python train.py --n_head=4 --head_dim=64 --d_mlp=1792 --activation="gelu" --norm="layernorm" --norm_eps=1e-05 --positions="learned" --bias="none" --parallel_block=false --lr_head=0.00363 --grad_clip=2.0 --doc_mask=false --steps=6032 --dataset="wikipedia_en"
Each number is 128 + 32 x the weight over its row's rms, rounded and kept within 0 to 255. Layers, rows and columns count from 0. The size above them is the row's rms in percent of the matrix's.

# layer 4 MLP down (transposed), 1792x512, rms 0.0304, rows 129-175, columns 192-223
size [ 69  96  99  94  93  96  93  55  95 121  51 132  90  77 116  93  82 104 106 110  70 144 120 128 117 102  64  87  85 101 106 109  78  97 100 153  89  89 109 126 125 103 112  90  52 141  85]
[[150 130 157 159 128  97 128  75 113  86  74 177 154 148 136 116 111 122 124 157  91 159 160 169 120 106 111 154  88 153  82  99]
 [ 95 121  52  99 157 169 166  64  83 110 119  57 139  99 210 120 161 126 202 171 187  52 191 142 101 144 180 107 141 133 140 131]
 [117 110  48 118 150  97 118 132  80  79 114 158 148  88 137  66 119 156 139 156 124  76  74 126 125 152 131 164 140 128 100 131]
 [162 166 142 145 103 106 126 152 156 224  84 124 119 105 112  63 180 121 147 128 190 133 114 122 122 173 129 188 132 120 112 106]
 [151 134 118  92 195 147 107 132 162 153 116 157 109 120 104 144  88 110 103 115 155 147 152 188 137 141 197 112 133 105 122 117]
 [138 185 162  97 124 114  92 119  37 116 108 137 112 162 139  79  93 178 144 113  63 119 146 134 148  81 153 117  77 158 181  87]
 [111 118 127 176 199 127 168  62  79  97 132  35 128  84 247 134 152 141 126 115 153  98 161 130 168  95 126  92  28 112  92 122]
 [ 79 134 114 150 167  77 100 128 149  99  95 151 138 106 145  99 113 184 128 125 115 112 132  95 131 163  76 121 111 146 136 123]
 [158 132  93  93 140 106 134 132 123 121 107 139 130 100 126 183 128 123 171  84 190 128 223 175 115 130  97 124 110 135 105 108]
 [161  54 113 109 121 158 133 158 102 108 140 132 146 102 103 129 131  90 163 108 153  72 149 118  94 113 172 189 121 148 179 126]
 [111 140 138 136 170 106  56 119 129 108 129 206 112  93 119 124  60 146  93 119 144 164 142 126 114 105  92 116  78 114 120 142]
 [ 83 159 112  93 206 102 123 111 131 130 141 105 153 163  70 164 126  15 174 134 116 152 111 120 146 118 178 127 158 101 113 159]
 [108  96 138 113 147 184 107 133 122 107 158 159  95 144 131 115 154  88 110 101 136 164  79 134  80 138 125 103 134  95 100 112]
 [ 98 141 153 118 157 124 119 153 133 121 124 209 111 129 125 141 126  78 146 128  48  69 125 188 114 104 122  53 134 111 145 128]
 [168 105 144 160 169 107 218 152 125 106 126  94 186 128 148 189 130  96 113 122 136 175 125 139 138  26 175  97  94 168 108 139]
 [105 112 171 141  92 137 133 168 111 112 122 102 138  70 129 111  68 136 140  84 121 109 149 145 146 143 102 102 177 139 142 116]
 [141  93 152  98  85 117 136 177 126  83 186 142 144 131 139 167 139 112 102 116  97  99 136 182 137 126  96 110 142 135 109 133]
 [106 117 140 101 153  76 103 115 118 136 141 152  83 175 145 106 137 100  97 156 127 116 108  96 132 165 127  79 116 133 115 164]
 [177 103 104 154 148 105 143 168 141 166 152  74 115 122 115 171 130 132 158 149 152 141  96 136 160 132 179 113 191 150 102  90]
 [152 107 112 124 193 177 128 148  93 158 105  58 173 139 134 154 148  53 128 177 184 130 151 100  95 127  92 123  95 162  79 128]
 [129 130 148  87 174  96 158 179 140 194 137 160 119 125 115 227 131 143 137 149 147 122  93 140 157 121 151 125 120 137 148 179]
 [200  90 102 134 129 127  93 112 179 115 113 105 158  56 174 139 120 115  92 118 194 109  96  61 129 183 140 132 158 153  89 157]
 [114 116 158 145 126 118 155 148  65 128  68 153 128  53 168 135 159  82 158 172 140 112 153 143  82 127 157 152 146  96 187 136]
 [ 65 122 142 119 157  92 105 123 165 128 140 123 168 170 118 136 145  76 147  83 120 123  37 145  85  99 155 128 100 112 158 181]
 [176 139 151 171 115 126 139 144 221  81  96 109 185 144 111 138 106  80 127 144 159 123 147 101  68 130 156 191  93 166  45 118]
 [138 136 127 126 110  95 162  90 117 142 152  54 127 162 255 124 143 140 135 140 148 104 120 135  68 164 129 111 164 120  97 113]
 [151 152  72 146 122 114 131  66 145 193 169 182 110 113 102 113  59  81 129 117 122 140 124 173 150 143 123 189 143  93 126 100]
 [129  80  74 142 106 147 119 147 114 118 129   0 149 116 255 113 119 144 108 110 152 109 114 121 142 106  75 117 134 148 109  93]
 [ 76 151 105 129 137 152 132 147 140 145 146 166 127 132 130 141  66 161 136 160 146 118 131  89 141 150 135 116 212 146 212 110]
 [ 96 130 126 112 125  87 142 121 195 100  92 118  91  90 113 127 182  84 113 144 151  98 125 109 116  71 129 120 119 154  50 170]
 [144  97 124 191  61  84 172 164  73 138 147 170 124 162 134  91 115 182 126 130 183 134 124 155  86 126 138 159  97 147 127  69]
 [146 125 125  93 143 118 121 103 116 136 137  54 132 142 122 133 154  71 176 132 165 128 140 139 108 104 128 127 149 145  79 119]
 [141 143 167 146 193 133 117 166 111 142 115 113 134 192 136 118  46  96 179  68 111  83 149 131 168 137 136 129 164 126 147 118]
 [129 155  66 165 151  70 114 104 119 123 128  40 161 128 255  91 149 120 206 181 145  91 150 150  81  59 157 124 174  88 140 129]
 [ 98 121  87 154 163 121 113 210 165 122 146 123  93 167 128  67 162  69 137 102 180  82 125  99 108 167 202 135 149 128  87 119]
 [137 104  99 109 160 141 145 167 145 194 120  91 130 199 101 162  86 116 128 109 175  77 134  89 129 194 139 119 111 125 161 112]
 [113  95 146 108 132 185 156 131 175 118 108  91 134 134  72 202 148 137 168  98  99 114 117 189 157 154 163 129  70 176  47 101]
 [132 174 120 162 132 129  97 110 144 200  98 184 144 118 109 166 104 169  89 131  91 155 115 136 145 148 121  87 159 150 100  98]
 [148  86 138 157 121 131  86  77  56  95 141 128 180  76 117  99 118 125  91 146 187 146 166  98 124 104 154 150 170  81 128 152]
 [105 134 142 114 144 169 134 179 114 180 184 137 138 171  64 150 145 123 165 123 111 171 119 160 141 169 117 142 145 178  97  96]
 [127 122 106 156 114  98 107 134 153 119 149  86 110 137 147  95 113 133 165 186 121 146 100 136 165 113 148 123 134 109 109 128]
 [ 97 100 135 115 152 150  60  70 226 132 107 164 150 135 116 119 138 148  89 115 142 111  99  99 124  95  99 135 142  91  69 139]
 [161 105  52 113 129 149 174 144 120 141  78  51  98  88 198 112 120 126 152 121 181  33  93 134  99 169 128 125  83 113 124 145]
 [101  82 138 183  92 169 144 129 132 128  80 100 161 126  85 148 103  83 156 146 143 100 118 134 113 169  85 141 109 121 101  99]
 [109 188 111 103 132 141  90 151  74 131  85 214 143  68 121  93 109 131 139  97 122  81 118 139 134 177 198  75 102 133  97 105]
 [164 130 115 158 126 110 124 124 144 118 141 124 109 126 108 160 146 139 116 215 118 154 133 169 102 144 128 135 155 105 120  58]
 [ 94 133  98 171 111 105 101 177 122 108 114 104 146 109 115 179 126 103 117  86 157 122 193 166  93 118 104 141 117 144 128 146]]
# layer 4 MLP up, 1792x512, rms 0.0457, rows 130-175, columns 192-223
size [ 91 111  90 103  94 103  92 111 101  87  91 108  89  94  93 100 100  90  91 105  99  99  95 101  98  83 108 108  97 113  95  95  86 111 106  88  92 113 101  95 104  87  90  80 104  99]
[[161 141 148 126 117 190 130 144 160 172 158 179 123 123 161  61 113 154  90 143 172 170 110 127 126 132 144 195  73 113 107  84]
 [174 112 122 157 171 152 158  96 149  86 181 161 139 178 112  92 150 147  96 165 119 154 124 139 107 131 152 104 159 152 125  65]
 [147 139 142 108 148 134 169 121 169 106 164 174 131 143 118 117 166 158 120 117 178 154 165 120 173  80 101 181  64 160  98 129]
 [118  92  78 146 114 117 140 133 179  80 130 160 155 141 102 161 131 126 111 130 165 183 145 172  80  32 121 138 163 136  95 160]
 [101 151  97 114 138 154 153 111 187 134 151 157 173 118 120 108 142 113 228 138 167 108  79 106 130 132  90 121 113 104  67  47]
 [180 107 128 146 239 133 137  97 117  97 154 145 160 174 136 187 166 227 140 180 138 126 135 155 136  80 105 149  94 101 147  93]
 [112 117 146 125 101 115 169  63 101 169 127 110  95  99 136 146 200 204 115 118 150 139 182  67 119 123 104 171  85 111 169 151]
 [130 133 113 195  98 154 133 125 121 125 146 144 143 132 111  98 115 108 186 167 155 145 114  86  96 168 139 156 130 179  96 113]
 [170 132  76 141 123 164 183 139 122 168 127 198 110 105 141 185 130 174 109 153 125 113  95 136 167 105 133 115  83 156  97 151]
 [163 159 187 162 106 147 132  84 140 117 160 110  95  91 124 113 182 148 139 138 156 114 125 101 134 118 149 165 121  91 123 145]
 [141 114 106 105 145 124 137 116 119 121 183 162 131 123 103 131 122 176 106 133 103 151 169 120 126 135 127 210 114 132 145 124]
 [ 90 119  94  98 166 121 154 154 148 153 151 128  83  78 129  89 176 141 126 130 191 125  95 152 134 127 142 128  57 115 126 149]
 [200 124 179 123 144 138 124  77 138 141 175 115 162 194 142 128 172 124 130 142  93 161 121  75  98 147 125 131  72 108 129  98]
 [141 156 121 104 149 148 166 138 155 122 147 159 142 126 117 132 160 119 123 117 156 180 124 128 163 144  99 218  70 170  75  97]
 [175 139 175  80  99 154  98 138 126 137 164 119  93  93 134 142 144 128 167 166 109 146  84 148 143 100 133 103 167 152 111 175]
 [180 147  83  62 171 152 165 102 152  85 174 132 153 180 152 144  60 104 147 159 114 164 107 150 184 174 112 151 115 161 140 116]
 [108 162 104 112 126 161  91 140 127  98 138 139 158 135 102 186 143 129 197 121 124 149 161 147  66 115 165 172  62 149 139 165]
 [132 170 107  96 135 200 147 175 163 180 139 176 127 120 128 119 149 151 103 107 129 181  94  95 178 143 110 159 116 154  82 123]
 [171 178 146  68 104 137 162  92 115 112 150 161 129 172  89 108 116 114 142 153 127 158  84 108 117 136  97 143  87 139 103 121]
 [157 178 140  93 169 199 203 143 137 163 120 177 135 172 127 176 178 148 125 128 103 148 129 147 181 168 101 149 112 144 102 120]
 [130 146 143 130 148 169 196 110 153 158 120 181 124 110 125  98 151 162 146 105 164 135 123 109 126 117  99 206  78 165 111 113]
 [138 132 181 110 131 219 192  73 169 147 130 174 121 122 104 172 161 129 132 142 131 186 136 118 161  91 135 174  81 106  80 161]
 [156 107 120 152 125 130 158 127 128 113 178 151 102 105  93 133 133 182 106 131 133 140 183 103 155  89  93 154 120 114 139  96]
 [142 108 147 120 123 152 182  46 148 124 168 160  87 191 112 161 151 154  97 115  64 164 175 160 177 101 137 142  67 101 108  89]
 [151 106  96 104 158 149 113 170 102 114 149 193 122 152 120 171 157 164 131 163 152 127 144 123 149  88 140 187 161 181 155  91]
 [138 143 138 133 141 135 149  69 145 225  72 151 148 216 161 131 146 137 173 171 135 147 123 198 160 135 100 160  97 159 145 102]
 [181  55 115 123 147 205 132 104 139  71 166 144 125  98 136 131 164 136  93 126 129 105 113  81 140 154 127 156  73 176 126 136]
 [130  85 131 127 158 116 145 142 197 201 140 161  91 125 123  88 160 129  43 132  82 154 189 127 129 184 142 148 125  68 154 175]
 [172 146 150 169  95 159 156 100 150 158 138 146  91 141 127 117 141 100 126 116 147 145  91  48 112 106 142 126  96 191 126 106]
 [211 146 119 122  79 129 144 117 151 140 136 149 159 165 146 123 154 129  65 177 172 139 155 131  92 117 109 138 143  96 145  99]
 [136 130 188  39 204 128 132 119 124  72 153 156 138 118  91 138 128 134 139 153 138 145 113 154  94 121 109 118  87 145  49 105]
 [122 103 123 121 139 146 108 156 134 122 123 131 173 136 115 195 151 149 141 122 113 192 125 146 114 106 146 116 126 147 110 144]
 [176 104 145 116 139 150 160 115 106 158 157 180 127 103 129 145 127 141  71 151 122 200 169 145 137 143 192 155  84 147 137 123]
 [194 133 122 147 126 185 152 115 133 102 164 153 111 158 117 135 152 102 124 149  99 158 119 115 131  86 113 147 108 183  76 117]
 [128 126 160  92 147 219 171 159 130 154 173 153 110 125 119 133 136 149 174 131 118 131 153 108 180 113 111 179 106 150 143 110]
 [177  93 170 118 130 140 161 142 163 134 118 126 145 208  84 213 114 173 124 131 117 130 146 173 127 137 164 162  93 168  71 125]
 [119 129 138  67 117 125 153 107 160 109 126 129 107  66 118 147  86 187  89 147 171  82 150 124 160 104 184 110 124 157 194 152]
 [123 161 132  84 125 103  96  69 126 131 133 160 132 136 129 146 167  99 146 121 114 215 150 165 151 127 173 127  84 138  53 120]
 [135 137 121 121 160 135 200 110 123 140 133 176 125 155 133 154 180 147 147 124  95 141 103 163 157 149 120 155 101 160 109 101]
 [104 138 130 131 132 125 124  60 147 144 171 159 136 139 119 134 131 193 112 136 112 131 134 163 137 119 156 140 134 147 108 123]
 [147 101  89 124 136 167 113  70 190 168 142 128 181 118 119 131 113 141  60 114 158 152  91 118  59  87  95 112 101  85  86 123]
 [111 131 111 119 159 154 149 104 144 152 149 231 127 139 117 149 131 133 154 135 216 171  94  99 174 117 175 182  95 161 133 131]
 [149 121 164 138 164 177 114 107 174 140 137 146 141 173  98 164 105 179  90  81 145 168 100 118 126  86 113 152 100 108  90 127]
 [159 147 130 183 160 156 108 109  99  94 161 124 111 180 110 173 147 106 129 120 159 133 142 107 153  93 151 189 135  94  97 157]
 [134 105 123 127  66 198 143  90 109 147 133 175 129  94 133 175 136 171  94 125 115 132  94 152 122  67 109 150 113 139  81 177]
 [158 117 147 182 127 148 199 125 160 130 137 181 113 121 121 159 141 184 148 130 115 134 131 149 134  94 165 152  76 149 116 128]]